python train.py --n_head=4 --n_kv_head=4 --rope_fraction=0.25 --qk_norm=false --bias="none" --parallel_block=false --init="uniform" --init_std_up=0.047 --lr_head=0.00455 --decay_fraction=0.835 --batch_tokens=32768 --seq_len=1024 --doc_mask=true --train_tokens=300900000
Each number is 128 + 32 x the weight over its row's rms, rounded and kept within 0 to 255. Layers, rows and columns count from 0. Numbers have three digits each. The size before them is the row's rms in percent of the matrix's.

# layer 2 attention key, 256x256, rms 0.0631, rows 0-99, columns 192-255
083:152164080157173140112131157144117126107129062143146168156087107072135101096123172090077113180129151048122140179069128095090120162089094095130107075087109152131119142095104130147242126091146135
108:112105172121076067066108083168136125114171160118156163117179140199077133108100056169125185123145154158089129095141077085135135143129130163121161166092157121152138128130176095094113126089077165
106:115131161190096081067078132127115125122168167136153168175158179164173146162113085141089139109115149177110078140134138143077101083126124121138183167180126137132119125153126118059076093112075127
096:112160087081208135169121106093109078153140112138180115072076079110096179093149158104103074141163151117095215096123179100119089120123106163098106135075138120086175156105092159191175126132136126
074:096098117129055132119124103174163136089168138124081119183127104132127135125177155111171136148143139115112113096165131136153206126097118119150127146138152119128099126153075131114154087129135083
073:181167199183114162108124130144126091151189107195107147109164125127112068138068195156108110120143118073116098138095161123120092119136087082124141109068143125053120146101111147029152161115160149
097:187210122154128085124169144159088125127099148114079152145175142130069095115076117080109138144096125122126102181069091108112127147164134107113184141104116157098121153093149117162103141118138116
095:120151136094102101172085119111159173136099167104143107085146144190129120087170112156156101096141140093140151047114156111149079153088175115143162069113146145108137104091151170196127173105127093
089:089130114150090091110107130099101096117170152076116218118154157124102157135065118110143140117129150115175080146126115162129111094134125132159166179163125156128092111124136117104177131149123179
108:171135161115138168243176149136104108139152142198091089103077126075103133098157148157186100126123072136131148131132113150127087083135153110140111145156117092117138100095092153181094159131165080
109:192142127163216135139177088129121086105154144152129102092055136138113147097163134198105111161130108078206143049156122141107111164075132188151104148108185106109107058105109149150157172101111113
118:115126174125072049114132162127143116134153129129104132122182156152147102174108078071147157167097174172117090157185099174107139111161167095144129117118068085151106155191155097081083130135106176
126:133144050098165114154142126102140073120128111108180140124099087087093169072137121114098122141159144086111207146133114093156092156161134196146110121086119165110135147084139152226133126163103084
165:106164094128192109148137106095133089146142104111175142099117107118113156029153123106095131138144133071122200120124116115161120129106146151171097132101125129129128117108139163231132106114115110
103:141164163189087141134068122099093093151187103140099132157140178095179134139089208144104113154136105132178130150127143031143153093177126155111094077120097160177106113117172159086080081124074098
095:055125185107125097117134104115154169112049195161144123161083122154137092167173102120126120146131159124098146140113119151139096162170092095151083120124152129121164123185151112133131114157076164
103:131114105128103158139104103139122141105179140142112131150166141155169140172165160161127160120173116080156122103160168159133076078077156105134097190142187109168132168140097127150144099096072058
095:110178104148066107153149115054168120071127174161082089102152160214118106080085168142142104118122166137148116085160134071178128132139212111126162142157156146129137099111133155218133130124085107
096:093093111093162172111090061128140126156097104071104132097126089130094173115144089118160124152143123141157190125159129174160097110145126112123175157160108101129074160182129110102165088140097178
104:133170193107149156153153157105123151173118136170109126118080120084124151151159138104162082094121132100086164203159157230133157104147073133106170091129112090070145119166101166049144132133161137
096:115179167149125135135157136175168107130184133103109159122195164078080126062093144116142110086144130126095195163156175092107089079157141136058114090095089145135103144115132147088150111136113149
096:175134105091143070103133163143089058156141135155165127119117108100095144135107155080103078070117175090085072179118114175129157153149102149125135108086156095082193136120148101119177135106186123
099:071121053056174134143120069084167166125098151126132133157121108149068162076153118150125122144106098143124147119117090135190117155105141141160160170101235109099142145180132087218158189130127114
102:124128137188118112175100138138096134135113112118095182137178149111180146212143087153096161115113089093167117122109074122125180149125139125109115109141166105111078126161111132086128143125120099
100:108094094182106191088082121143144116148170095053097175111155167145179173191134142180179162167128137161125163102101147120135152145131152068161078146110106157165088167157101167106103118146086104
096:101143129107140178136153128126075117133119154118151117168172097132104147199150151053190135106151131150133161116092144101108116117121097145152141157073114120123127117158099168106111113149075127
097:102122095129063091138124121144121134132120093151106164130130176144171125214111073182156142146134166114163072159128088105173184147113135195166144128129163148107141127114136175158144131074088073
104:093129081109198102117112157165088089153163107132153124158103095086131114176167113125105138159143093120096098166121148142104162121138133202171088126093172100169150085103079138081155134169087102
098:151145139112086096116118117149137137070108209112064128120077105223116121078165135131150176191076128152138111168124043127189147160126175168163127144177161120147109117201138179203068112123094124
096:140111126135121151144185137120112108091126191159080125138056096200132058144153139094119136171098125079151104152117137143135125078060111132105162121092177115142065082217109149131093145147164165
092:219103091140156096153171084153096116136153113143151156091159129079067182135124105062112134098132143064098106112144124178137131089136137173123149110081155121127133119054054093135145128103166106
102:129098147099158170165151095082111086124147186073148154092153091181098132157171161105148181139123115089182135106140099179185104132088158125141106185088195131140127095126115079150137119150164077
097:138177198185109133145155130175114155104130148156102122166161132075139090183114169114160057084157140170123149087135176112128138133147062150176086102126158131091136119152121124095138081137105155
091:113155163170169105114146175102128077141158126188141160188123135033172128161111171066145090116167092097097131191160198146123141118145109135116154059072092096129118147164111201078160115121198151
102:115090101113128119113126076087105147121118165146108149104126118144098167147180137122159139114136113110114131168170117184149110157154117126117119099091120112149174110113090087184134152128128095
095:138120119105131160146083054174110153100121076084143136064115136128157150094120114180086131149084143153104138089083099074110131106121115121129087163119119145190117121054164130153118144095070133
097:132168112172166156132134159110120116069146130125128130107173168184168106136062128160113126115148091134151113146114086112144162115140136147136070125137136124099124109092191162090114091209080117
088:099127133170102110139088126167109121115127122122140118132123197132204134142134122177095085148089167086179063143079117107094190099129101142190102130148093132176086113123110146098144163095095147
093:158149169113097105117175154111148140100160175101123128178186132142144180205125191099155156107140071153113113159138114160121145162096127171138127109078117139168114140173140122134177097152048116
100:083118114135144136109122142155081118146114097155164127119108123147089126080164171163096101111132177101122115090106140022095142113156139150122110134102146151122132126053134122149166147100138127
098:118129079095106184105192143160110122133118137112151150109212125062145097074084146139100140118143130148082110113186158111088106084123099115096107175095137107127127120122115100081148122145105136
096:123157090097185097183134086164123143102127065113160134073097162095106109162157104071118139092125209090099100084019122110160113136105133145173152087128096108108143126095111124075156164157184136
097:163124170151124123124186106146092129192110081149122121110099058077108162148151121090130116127107139059093090197136146190137154092158097142073117104135178108104174090107115106072199137111212135
090:136195180166160145097108119146116103120133126153125126180116093124100096123135191164150102109170080068126194118108144138190100091143077151137154091088123101056156148148118151119138112148112103
095:126124091066134138083128116135083110161147113155103133098184082103136163163096141067080131083102120148109133194220115179148084121152103160159138142122170131149164140107139112119167135107117132
098:090144129068127115141143116137144149132117152161202129089090122103062087089123091112147098077128182076142177129152114160114123109104120129053112126156190157169182122102146112138117150108208118
092:118149101118105109119164090131115086149092156152118170076118143152107125105075095114103173192049102146149165168109066111125190138103170181131131174119072153154136162108176123107126055153155125
105:092125143161159155117091071089156139156140094115136111098105096137026167098125119163169116168124145081122149121091101092163139120134112120043147112137106099162139118103087127137111132096144162
092:170117053099129111143134111143119107191102104093137139064140092115178155134166089097129148127101115175151157113147168157117143100079141108131120157153091067144170167143117138131135087092079067
094:161148113102114094142175168149142114080142122162151128096177075117124126158131157047145102105132157174098108113169128159179126136146141184133134120160094136109182075080138129149148116090130133
098:106134152082115107119176152149101080171101159104138092178159129048150127150117143130075095082081143152142114138111178145069136134164094136124099166100071074171138159142122118094115095116102119
094:086165203162151134099151114055155097127120136118143162168136174177054140156133132116133093102120169119179118180144126114168129160089101137134159107089122146159147137129127188160121141094206073
102:114086087135136080102053102129103137112102195158108103114145132127135145097137064155085170173110111166176129102181077132126115117072178133104072204145193162178094123177115059163104112122095120
098:110160144153127162137125056103109127120183116127101166119105155115145215124164162144140118207110068094118129086113052058189150165094145127131161069111076156121110106141106174194115127136165143
099:111136061113110197093112120137169132104182107088090126149114124171108183122155112202183093100189112105147144108158183167136105180110115117139099131096145145102102142203146172190148148119126117
098:111104113108144109167093155080121118138128150151106151177084065177094146094115197157166128159148173106173099147078119050161151109135157094130150115152157140063141105089140153126161119112165104
091:123117115074126106174141155185140125079148067120175123086154163088167105116129133124080120131140181144143106072091129068081138140114153133151127109143077102185104149054190136105107129117100112
101:165149204142116117100138101057172136107163145082103130129103172186118148104151160174164137114153095153147175129163144150161123164053116133094196089139102067095106138135081170197103104150062139
100:153100147111110066155079141112164183080130136137142112159168149160215137129154137137127165118123060216118162086118133066147148156159150138163100157151115099163123155155144145129068134150118132
095:143125115124117174159166142128141140108165076149137142123152163058131137103075200116111123102115154082149096162120074034144121131174134149113071057108082102117148095032141097127160151122140156
087:064109080076140139145136113065126136170104175105147092157130121153077168094192138099170138098160148113127188158162134181147107150097135093078112150152203076105185122182108094182159173115156161
100:123074059150122092120091106087150140111104101105105142121118139123123114149101095147055165118136113080132122126174078114082142096162134118137065113146165122143101094076143051145150115155108145
111:143173124137102129167180172090132157118144091162135170134116141080153113118090102112186102109156088181126126154176161150112137159136119155118112108111111119081092084122095131147096122162194168
101:164163122077102064111151180185116098131120120149167129125179103039160108115064142088079070134083144153121074173103139154092140113140074137118103136103113090127112137153144141079101144125132168
077:124138209149207137044116148112127125162077126097121082122132106106040098167109116130123169115122103160167111165122103172177134108128113091127114171115143092131145149118074159128124114163164159
085:118110064178154112115136122158128140131139163136080086150143209140059120110108087085102088126203150148122057123069123089142141138120171191127154157146126097148110143136145149149107123166136142
117:099145141131151149117102183110158151136191127102131088171176174130074114106094141093130136130182160071169120138133132169147178103102128151095143135154107144137078139127121168094130037156147142
108:117095096146138062184114120122141112127114112137144134108077137093124151077167123117127159166107101164144159118099070079143074102132134146148088112120154145140141110133138137206140141086070072
137:102134109086092160116160151142124203125154177160122105165174157136119112197096124099132143155146140131129085135128148137099134077099144133049156155138130092126087153101117137072152107154119142
180:112134120104133108106123103138138119134111102159131128125103127096137147029132117155074128151137106105128198120130093127156129109122164135133105157132130163137140120141161144239121079095111076
090:132128156154143124171146118135074138099103127183159157091172135145136167132098110093179113112185152142149120132173102082039132159127175140133147138110116139106119111154135155120082133099168076
098:121124096068141088132150162070141169155123100110153151193123107144056141159135120180102112107123082083151160195103081117150080160114157135079111129088115149134159133163155093201100179108127095
084:121039124111179189171122126082153094102133162122111144110085147120104123158154213122110164084139166147089144165150142108133101064094088130183164114129159114096156115146104121133154152151198132
097:126155140122144079141066145104123135155160132113139059149141200121076067150105120081168120169174102094089097121074146160108157096103059064113137123146152164122088136131142117159150083133085099
092:113096111142149129133141134159158122095119136097132183137148121139080134154116095132186168129122140155130146140188125186145121155128064060124182138154103117148156151125107129135127093157097170
092:093173126079080126107148152109101135212111184124092156153168102110111127122114140121158093147142144078164139149137157080142164131111174171089138152130127170065095147064103149078102086165095152
095:144145173122176187119170165127122127137174128115091125138134161117120119192151164135195159094139140124148107154141137144070170131155067103150179105079149083099113129147119122014146147184113166
076:115125102107136097159117139141159160115075105129179111136149106150131161092130058151100145140088157165118168097171142077107093112087191092120081135128151129135077099110153121212152150113079067
090:072119180123094172146114117109175117146121088087123142127109162077104154089098137097131140134129131185127101124108121116153119091114081119108112080111087103087135139100097152107156154175152194
099:106154115140112144102126102088103119126160103150122162159100142114137166129154091098090090118131157151103097148143086086140175208182132113165149142151104155157179124143158131117126170144184110
090:090124119104140153126146123085142099190132094102185155164155107143103123126122092094095109110158143141117138123105144092150074070144121153071082128107085093149170099114120137153138156039136131
092:141145118144104196045201182131111086135192113091074090103118117114203164123098133119157168129099083197126154104148102147122193141152140078129090114145064113122140167133159107098083128134112196
097:137100115105122059086163116147111115105125107111160101130157116106106148079097182110103164116150119087113158091158172197134119114099095194112172156133189112076134120119090094134147140197203173
091:163133108100118119183133143155136087111113148105092092147155142154081154131160127121141107089162127123137159103106177139162047177155141134160168103085121118079115141106161153148094110140127095
097:087128111119102146167108119162181110114169163155100152148197108146148096141099067103118084094161103094101106147108111112120073181114131207172124143162120110178136147117093110142070133145123062
100:058107103112135086138141182131110136094123079147052080094118123135161178151136155065125118191134084142161105133149105115141173114131188135126132144149141156098110121134139117120107181160190105
084:223073113106129185083172141111144085104120166163135118096176150156117127126149116130095155128120129149164170123095187093083115079091091097058122102171137096160099128114155166144105106066158176
097:103137178118172093181135142107154129103130119144148131111190162133143128117152117079145104175199111117146138162125151156128189167128148128185150102144165155074129112122148078150164123167183133
093:107102140124149117135150140128124182068111129099144086101161113155095195161167144081131135115174129096133173147136107217162151150156105115117159118105159173096070160093161162181175140119146104
098:151176087091177121149057045143128131180132116136125153144078089106081101180148068126188143106046131129068109129149100076154119106142187147142130165110177159163128108187093109135113122112110149
087:190131150118127114110142144119118106166152091157152153141126052097068129149104061144133109157142145109090098101160120212096109143105092106132097113116074142135149211092174067071197090084137113
089:145118178128112110128153145121165074099170148178116153131205139154139116108178106157154081084159085094161136114111149184105103162134080195138098086107135105163156136096123105124168141163157058
094:121129135094137096096126141096157152098141129150132098153163148103157181121081136142056172116067137134099143103125186132115063158108122148175145106125085114138131110081099104128143078162134094
097:138154149112099132112118116112158161221088133079209147132075141138132148167123159126118124128156113121125154121106145084099052093088093126179112133127087097092195167136085093136151155158134123
086:139127092143104056130180128124152144177113091130143086145108146105109143184081150176155074166191115081157197144135144117160070144124141176163131145097184143143145149130101126161102156157173132
092:164138115107169084178150137093122181118189127185117176108126136118159070139186166112105130137126135149144118132185139137159159095106125125164164109123121177072161108098155123144154157212209180
090:100119077144100155137102099153186095115121125117093110119163129123113156126103151169108162135091130202196135123087128110114083098052145106102131158109136097117110133072137139139063123089092117
095:107066148066163075124112125123114162088150082087149118106157087139120112169132104128131114110092148139154072157112164090133176123096140138152138121142153095095116059078156094106154153132159098
084:106131135127104119156125089094160112106105083158147155158148146103111155088080123125095098130145164156144136128114207099127156134154137127080144132164159180110127110156099111119202133163130096
091:146135182155128192077144129123068091134188102175157161141091136092154157119127180109136093101153150109086069127122174109091163140132131103192123087087110111115149109126155101088117146148149157